Weights of a small transformer language model.
Size: 2 heads of 64, 10.2M parameters.
Each number is 200 + 40 x the weight over its row's rms, rounded and kept within 0 to 999. Layers, rows and columns count from 0. The size before them is the row's rms in percent of the matrix's.

# layer 4 MLP up, 704x256, rms 0.059, rows 648-664, columns 0-63
096,261,162,179,261,159,158,220,227,227,231,202,194,192,210,179,227,185,172,156,157,108,168,234,166,132,255,279,217,213,290,240,259,273,210,176,115,153,196,186,193,257,146,189,183,185,221,203,245,226,114,200,134,244,251,159,177,154,246,160,187,117,185,220,248
103,204,157,186,173,135,114,185,167,282,203,137,205,220,159,249,248,212,144,200,160,135,243,252,234,174,157,150,137,185,272,255,171,268,156,224,198,232,195,140,153,199,175,169,232,172,185,209,122,143,185,244,182,177,179,162,238,160,185,130,179,198,234,187,155
107,229,149,197,226,282,210,215,189,226,213,178,214,266,167,217,240,226,120,219,236,138,163,180,204,225,267,223,208,146,199,215,149,223,205,194,162,242,215,237,185,178,180,213,216,211,249,83,301,205,164,221,154,197,247,211,205,214,132,215,219,193,177,172,194
099,212,249,236,212,255,194,235,132,168,204,176,83,251,227,157,248,170,215,206,234,215,220,169,222,100,204,157,186,231,216,253,186,166,287,190,263,241,285,171,216,215,210,183,168,157,210,237,240,172,188,155,152,241,175,180,216,292,220,137,198,274,182,163,268
097,218,168,274,105,249,99,155,257,214,193,213,260,152,241,165,230,170,194,243,211,202,220,266,218,160,197,282,192,179,132,188,214,198,125,228,185,173,233,145,213,191,206,157,163,224,220,259,195,157,229,202,171,211,280,161,229,249,203,170,188,228,203,215,190
095,225,186,206,174,147,277,229,222,153,187,176,308,203,152,242,183,234,152,158,247,219,200,241,228,281,260,210,182,248,134,201,183,242,200,216,276,189,213,217,192,166,171,175,243,184,133,201,159,230,231,190,179,150,127,197,200,189,138,165,203,198,196,157,211
179,170,149,234,184,206,223,147,174,176,248,167,231,195,203,240,262,260,270,213,223,251,237,200,210,245,246,258,225,192,150,153,262,178,245,198,142,213,223,132,225,185,159,177,193,239,127,216,162,203,226,179,208,214,209,229,160,282,237,160,182,211,153,164,145
106,203,155,226,273,212,231,182,224,210,156,246,278,234,204,208,242,152,249,174,264,186,160,244,229,182,224,232,209,228,218,161,167,177,176,210,99,175,162,106,219,212,200,192,209,262,272,211,211,215,179,207,212,138,281,168,165,233,191,246,172,107,175,217,196
112,322,149,210,129,276,250,217,243,219,132,215,235,231,260,214,194,148,207,199,262,145,222,103,218,194,178,223,191,268,164,216,179,226,123,200,192,187,265,253,193,265,214,236,215,192,139,143,182,234,225,146,194,151,254,193,179,207,138,181,183,209,199,249,230
107,260,198,212,263,130,230,179,175,221,135,169,157,201,251,172,202,186,243,251,214,219,173,229,277,177,188,190,223,188,207,169,176,138,180,188,163,132,227,234,244,163,177,156,155,196,191,189,173,272,229,217,135,180,219,230,188,281,180,162,243,289,192,223,160
098,184,254,219,280,191,183,224,210,189,207,197,214,177,221,256,218,223,198,150,225,185,171,183,202,142,161,192,258,168,137,201,181,210,212,194,212,127,172,132,175,269,228,216,147,177,180,159,248,234,208,199,210,218,182,220,139,283,120,197,204,146,177,262,228
101,168,232,228,145,140,188,243,125,193,244,281,234,174,246,237,156,254,271,261,181,174,214,193,153,158,189,243,205,202,241,251,237,244,188,158,187,151,276,241,191,234,218,200,238,236,187,246,225,251,121,161,276,180,230,214,236,220,174,125,279,242,210,166,269
101,118,184,218,193,178,158,210,248,171,311,252,151,200,261,198,198,303,251,230,114,197,156,133,185,224,143,166,111,121,176,168,172,166,171,182,211,226,160,212,130,165,221,217,187,221,235,214,194,251,139,208,212,210,249,202,243,202,295,225,191,203,209,210,228
104,191,162,257,225,159,212,160,198,139,206,249,255,147,237,240,266,164,159,173,140,125,248,225,146,181,226,167,128,255,198,220,148,255,232,182,164,189,214,175,176,240,157,234,197,199,130,191,232,150,181,211,220,218,147,239,134,226,179,227,197,239,188,203,258
101,214,226,249,206,189,271,210,196,125,181,174,107,191,295,194,175,213,227,283,87,191,232,206,198,154,283,217,237,209,148,207,112,228,166,209,182,224,178,225,202,149,204,225,229,130,196,236,228,214,162,141,264,218,230,184,259,257,197,233,212,208,156,135,248
107,203,204,234,129,173,146,117,147,185,185,128,211,139,226,207,172,264,234,136,142,233,197,141,209,219,264,245,222,215,175,199,145,259,198,225,199,204,222,216,253,223,219,283,182,194,179,168,245,175,126,241,184,226,174,231,206,163,166,258,215,301,232,224,196
101,206,259,224,156,229,171,157,186,135,180,122,186,252,192,245,259,261,227,173,174,213,211,233,247,210,163,193,137,158,245,169,215,243,250,129,175,156,166,175,175,166,201,275,186,140,185,226,267,232,217,178,251,169,173,195,203,211,162,276,124,212,184,217,205
# layer 4 MLP down (transposed), 704x256, rms 0.0997, rows 648-664, columns 0-63
095,287,146,185,122,120,196,263,281,263,195,206,201,161,250,189,134,227,191,180,200,258,255,222,286,198,212,165,197,163,186,235,159,209,167,161,278,158,205,225,241,244,176,147,180,195,197,222,237,219,105,250,84,212,240,235,206,186,260,191,204,173,265,223,107
103,271,205,181,194,175,149,131,158,212,190,164,174,135,268,247,249,231,206,221,178,175,188,91,193,170,231,176,185,225,179,154,213,237,139,160,248,196,260,164,120,205,173,225,218,179,234,232,209,294,217,172,153,194,209,194,234,172,202,103,213,161,173,182,213
105,178,298,174,180,243,249,206,188,234,205,165,207,202,201,213,166,149,129,191,269,147,191,230,217,262,237,202,296,138,194,204,180,174,171,237,173,158,168,229,233,149,250,156,220,179,162,124,225,145,194,197,184,228,136,146,153,205,207,220,258,207,143,101,104
094,179,211,182,233,179,146,213,195,163,180,179,244,312,179,194,120,197,180,218,160,219,234,266,185,244,194,229,190,257,227,189,197,164,171,239,180,88,220,164,186,133,133,180,207,199,159,184,206,194,128,138,237,235,200,254,179,183,270,159,190,190,229,181,151
096,168,179,146,243,204,208,187,218,189,235,180,196,219,222,221,231,227,183,188,182,255,218,166,180,270,188,203,198,142,178,100,201,249,203,164,205,230,193,164,143,243,256,282,190,125,242,179,273,213,154,258,152,207,193,188,249,178,192,174,298,235,174,211,115
097,178,255,189,277,203,274,155,166,129,158,194,140,160,167,184,162,256,129,235,227,220,256,199,186,245,228,236,247,218,186,242,257,164,195,158,275,241,121,242,234,205,194,194,182,169,221,228,154,227,246,191,222,218,192,250,180,188,194,167,196,214,180,206,184
169,125,171,218,243,218,190,174,221,160,248,153,163,194,179,256,266,235,222,233,212,223,184,197,233,220,216,217,201,225,180,180,246,245,225,172,103,173,210,195,258,167,165,193,180,156,161,197,134,210,200,207,178,209,196,227,203,231,178,146,206,289,150,165,189
110,244,184,208,196,159,211,156,172,220,148,217,198,140,165,190,280,137,161,185,225,216,238,185,163,131,186,235,173,194,240,170,146,244,182,226,131,222,189,236,192,154,229,250,199,176,173,167,207,230,220,230,212,262,176,175,239,221,146,160,261,227,235,277,139
103,221,190,260,177,207,187,204,234,208,263,258,147,186,210,154,199,252,161,249,132,144,172,195,243,167,249,200,313,171,174,187,245,215,245,158,210,234,173,213,187,152,166,201,179,243,204,163,200,164,251,228,133,150,175,198,242,187,157,224,210,240,164,214,164
102,203,257,197,158,257,200,251,210,156,186,200,270,198,171,242,164,250,237,184,216,195,224,195,200,172,243,202,194,200,248,191,234,294,186,152,162,198,196,160,210,227,245,262,286,189,164,254,204,196,210,190,218,201,176,185,172,214,282,199,214,119,166,174,159
096,172,235,184,164,229,264,171,166,198,239,202,175,181,229,216,223,174,245,232,207,220,234,211,251,202,209,135,213,173,224,181,235,157,169,183,202,198,155,269,66,159,139,140,127,174,171,240,212,152,242,201,157,185,193,192,236,203,202,244,196,245,196,152,193
099,219,189,200,191,246,233,183,209,270,196,184,178,211,239,202,190,232,229,196,195,164,173,199,213,175,234,209,194,246,247,207,293,170,214,211,185,188,268,235,208,263,208,167,165,243,155,216,274,210,188,229,202,197,179,219,210,173,209,225,152,177,261,229,201
103,166,199,152,224,226,261,258,242,235,227,202,182,213,158,165,167,209,238,157,242,167,188,175,223,191,181,215,144,151,277,161,175,207,203,108,192,241,231,248,206,230,217,220,230,244,190,180,245,229,261,203,221,174,201,179,221,234,218,206,274,223,245,189,183
106,121,260,195,133,203,243,154,118,172,195,227,245,148,174,243,209,181,207,179,173,153,195,140,275,148,195,185,137,179,215,192,195,188,198,199,167,177,130,175,271,268,200,117,215,198,159,218,209,113,157,174,207,282,194,188,225,151,169,259,147,226,138,197,147
109,225,174,178,225,176,211,211,240,241,146,186,154,224,158,183,199,146,203,216,227,249,185,240,190,136,310,170,222,192,189,261,100,152,215,181,153,196,157,219,229,240,182,237,223,105,176,204,161,226,192,200,176,165,109,186,168,176,186,219,122,240,239,188,234
108,213,161,254,229,152,229,200,263,223,159,142,195,212,252,234,204,239,170,158,195,175,215,129,252,225,167,114,326,275,263,223,225,146,184,224,192,167,208,229,222,214,199,223,222,237,212,227,190,242,215,206,180,216,182,143,209,171,219,287,192,128,249,116,313
098,213,194,229,196,247,186,201,138,203,163,131,145,203,154,183,169,186,237,132,121,160,246,234,175,190,204,187,132,244,159,163,202,195,252,204,205,218,203,149,228,219,177,264,170,145,257,179,254,215,216,184,201,159,221,142,206,268,239,200,209,180,214,230,245
# layer 4 MLP gate, 704x256, rms 0.06, rows 649-665, columns 0-63
097,146,193,139,236,173,209,259,189,162,200,209,217,184,167,211,316,227,197,201,225,161,206,183,178,168,253,151,175,216,206,182,95,193,256,287,211,207,257,209,217,221,229,220,198,191,210,154,182,178,240,181,264,203,182,181,268,132,157,181,236,167,196,202,179
099,129,203,211,201,225,155,179,128,205,250,214,231,248,183,234,277,139,254,225,174,187,291,216,225,190,242,173,162,154,287,205,202,240,193,198,187,184,214,175,180,257,174,177,206,204,169,213,157,194,254,151,140,194,134,237,215,226,230,192,241,244,251,136,203
101,193,221,224,141,168,256,187,209,239,230,226,198,210,237,212,234,179,210,218,205,201,181,143,195,165,178,223,289,168,182,190,186,185,263,168,156,193,181,223,276,234,201,249,201,182,156,136,272,242,241,195,224,151,188,160,202,207,178,261,198,178,164,232,296
101,181,249,241,217,247,199,248,118,136,177,156,180,201,208,211,225,261,149,133,226,182,231,167,226,186,134,123,200,226,177,198,176,226,171,118,219,187,219,212,139,192,230,345,151,203,197,271,239,258,271,194,193,220,190,219,204,162,193,206,146,162,224,106,284
095,200,171,173,196,180,138,256,222,211,217,243,183,207,196,172,182,203,216,107,218,209,227,164,178,227,249,248,248,259,140,262,163,170,228,234,245,208,212,213,235,210,240,235,141,232,162,218,243,263,175,152,282,172,149,229,218,146,250,252,180,170,193,237,219
164,139,230,119,208,221,262,187,204,223,288,180,116,184,227,273,221,271,246,204,161,247,174,267,200,195,215,214,146,164,223,231,257,226,176,198,170,151,214,214,216,186,222,211,199,112,165,192,167,252,217,210,227,200,231,197,241,251,190,139,214,203,118,159,211
100,154,242,166,145,132,180,203,188,259,165,183,234,151,168,186,239,221,178,189,203,140,230,263,200,150,219,199,230,182,216,127,175,176,159,242,154,158,130,147,206,177,213,185,207,140,187,249,192,167,176,182,211,228,183,194,269,175,143,267,217,182,227,180,169
124,209,173,203,127,174,162,276,183,273,190,194,194,207,233,171,206,195,241,137,202,157,180,214,246,255,207,187,194,174,224,244,192,154,152,226,181,214,236,255,185,167,131,178,165,213,137,122,192,178,135,216,169,276,283,218,294,188,216,152,130,163,232,140,159
097,145,254,186,131,139,199,131,201,204,268,154,172,208,269,206,136,208,220,149,174,191,210,197,216,256,243,209,249,167,308,175,148,181,221,231,191,263,134,227,225,230,232,144,231,192,164,213,163,244,158,154,242,223,201,244,301,190,217,209,213,230,228,146,266
098,234,145,282,135,273,240,215,174,243,155,225,151,184,159,188,248,291,222,194,187,146,208,196,215,231,151,219,126,194,223,195,199,283,218,226,160,215,102,251,308,253,200,176,280,195,200,135,194,180,120,219,171,181,200,213,219,266,160,196,183,159,237,120,236
098,192,186,273,180,225,216,206,202,232,220,135,227,205,167,144,166,213,200,200,198,257,246,215,153,226,213,217,229,185,256,168,168,233,243,144,173,152,128,153,127,240,160,172,136,148,239,266,177,238,201,187,146,159,256,210,230,177,192,180,123,134,180,234,170
106,159,277,175,191,230,217,238,267,176,196,221,177,163,210,188,228,200,219,221,184,240,245,214,162,194,266,144,260,177,239,212,237,327,255,185,141,188,194,170,211,228,244,173,235,165,209,262,165,218,251,175,190,190,209,148,117,203,147,161,187,182,184,185,191
107,230,255,210,225,192,181,234,263,179,259,171,232,181,112,209,167,227,277,273,140,199,235,253,129,202,200,194,356,215,207,203,191,222,241,173,247,263,153,243,120,208,160,223,226,109,240,196,229,183,237,205,166,189,187,187,155,210,163,159,122,120,294,234,236
096,108,165,197,235,142,141,189,211,214,208,273,171,134,221,237,257,198,207,211,243,264,187,254,222,233,162,250,110,212,185,241,167,220,195,164,271,189,280,186,220,151,197,179,234,133,234,171,179,141,212,175,254,205,174,197,250,272,166,225,136,147,213,189,229
102,204,208,128,226,190,144,165,292,255,230,223,231,196,154,192,192,237,174,177,189,141,158,253,152,214,303,191,153,187,205,193,165,234,198,246,200,159,208,272,211,221,162,184,152,201,163,249,246,176,186,276,222,203,223,205,232,177,234,203,213,196,126,259,68
095,235,119,236,178,128,195,248,253,166,319,236,202,212,217,161,189,177,215,211,192,185,200,178,290,186,197,185,188,186,184,135,203,225,102,142,98,186,211,209,225,147,179,257,222,239,218,135,124,215,171,246,200,199,248,261,111,151,135,196,243,196,184,203,219
106,267,123,213,187,177,185,210,206,226,191,144,192,191,205,222,238,251,192,109,249,220,227,202,184,214,166,187,170,258,187,107,256,195,163,218,245,276,257,120,162,159,226,220,205,199,177,248,211,210,203,242,200,178,182,204,162,235,208,182,120,146,286,232,182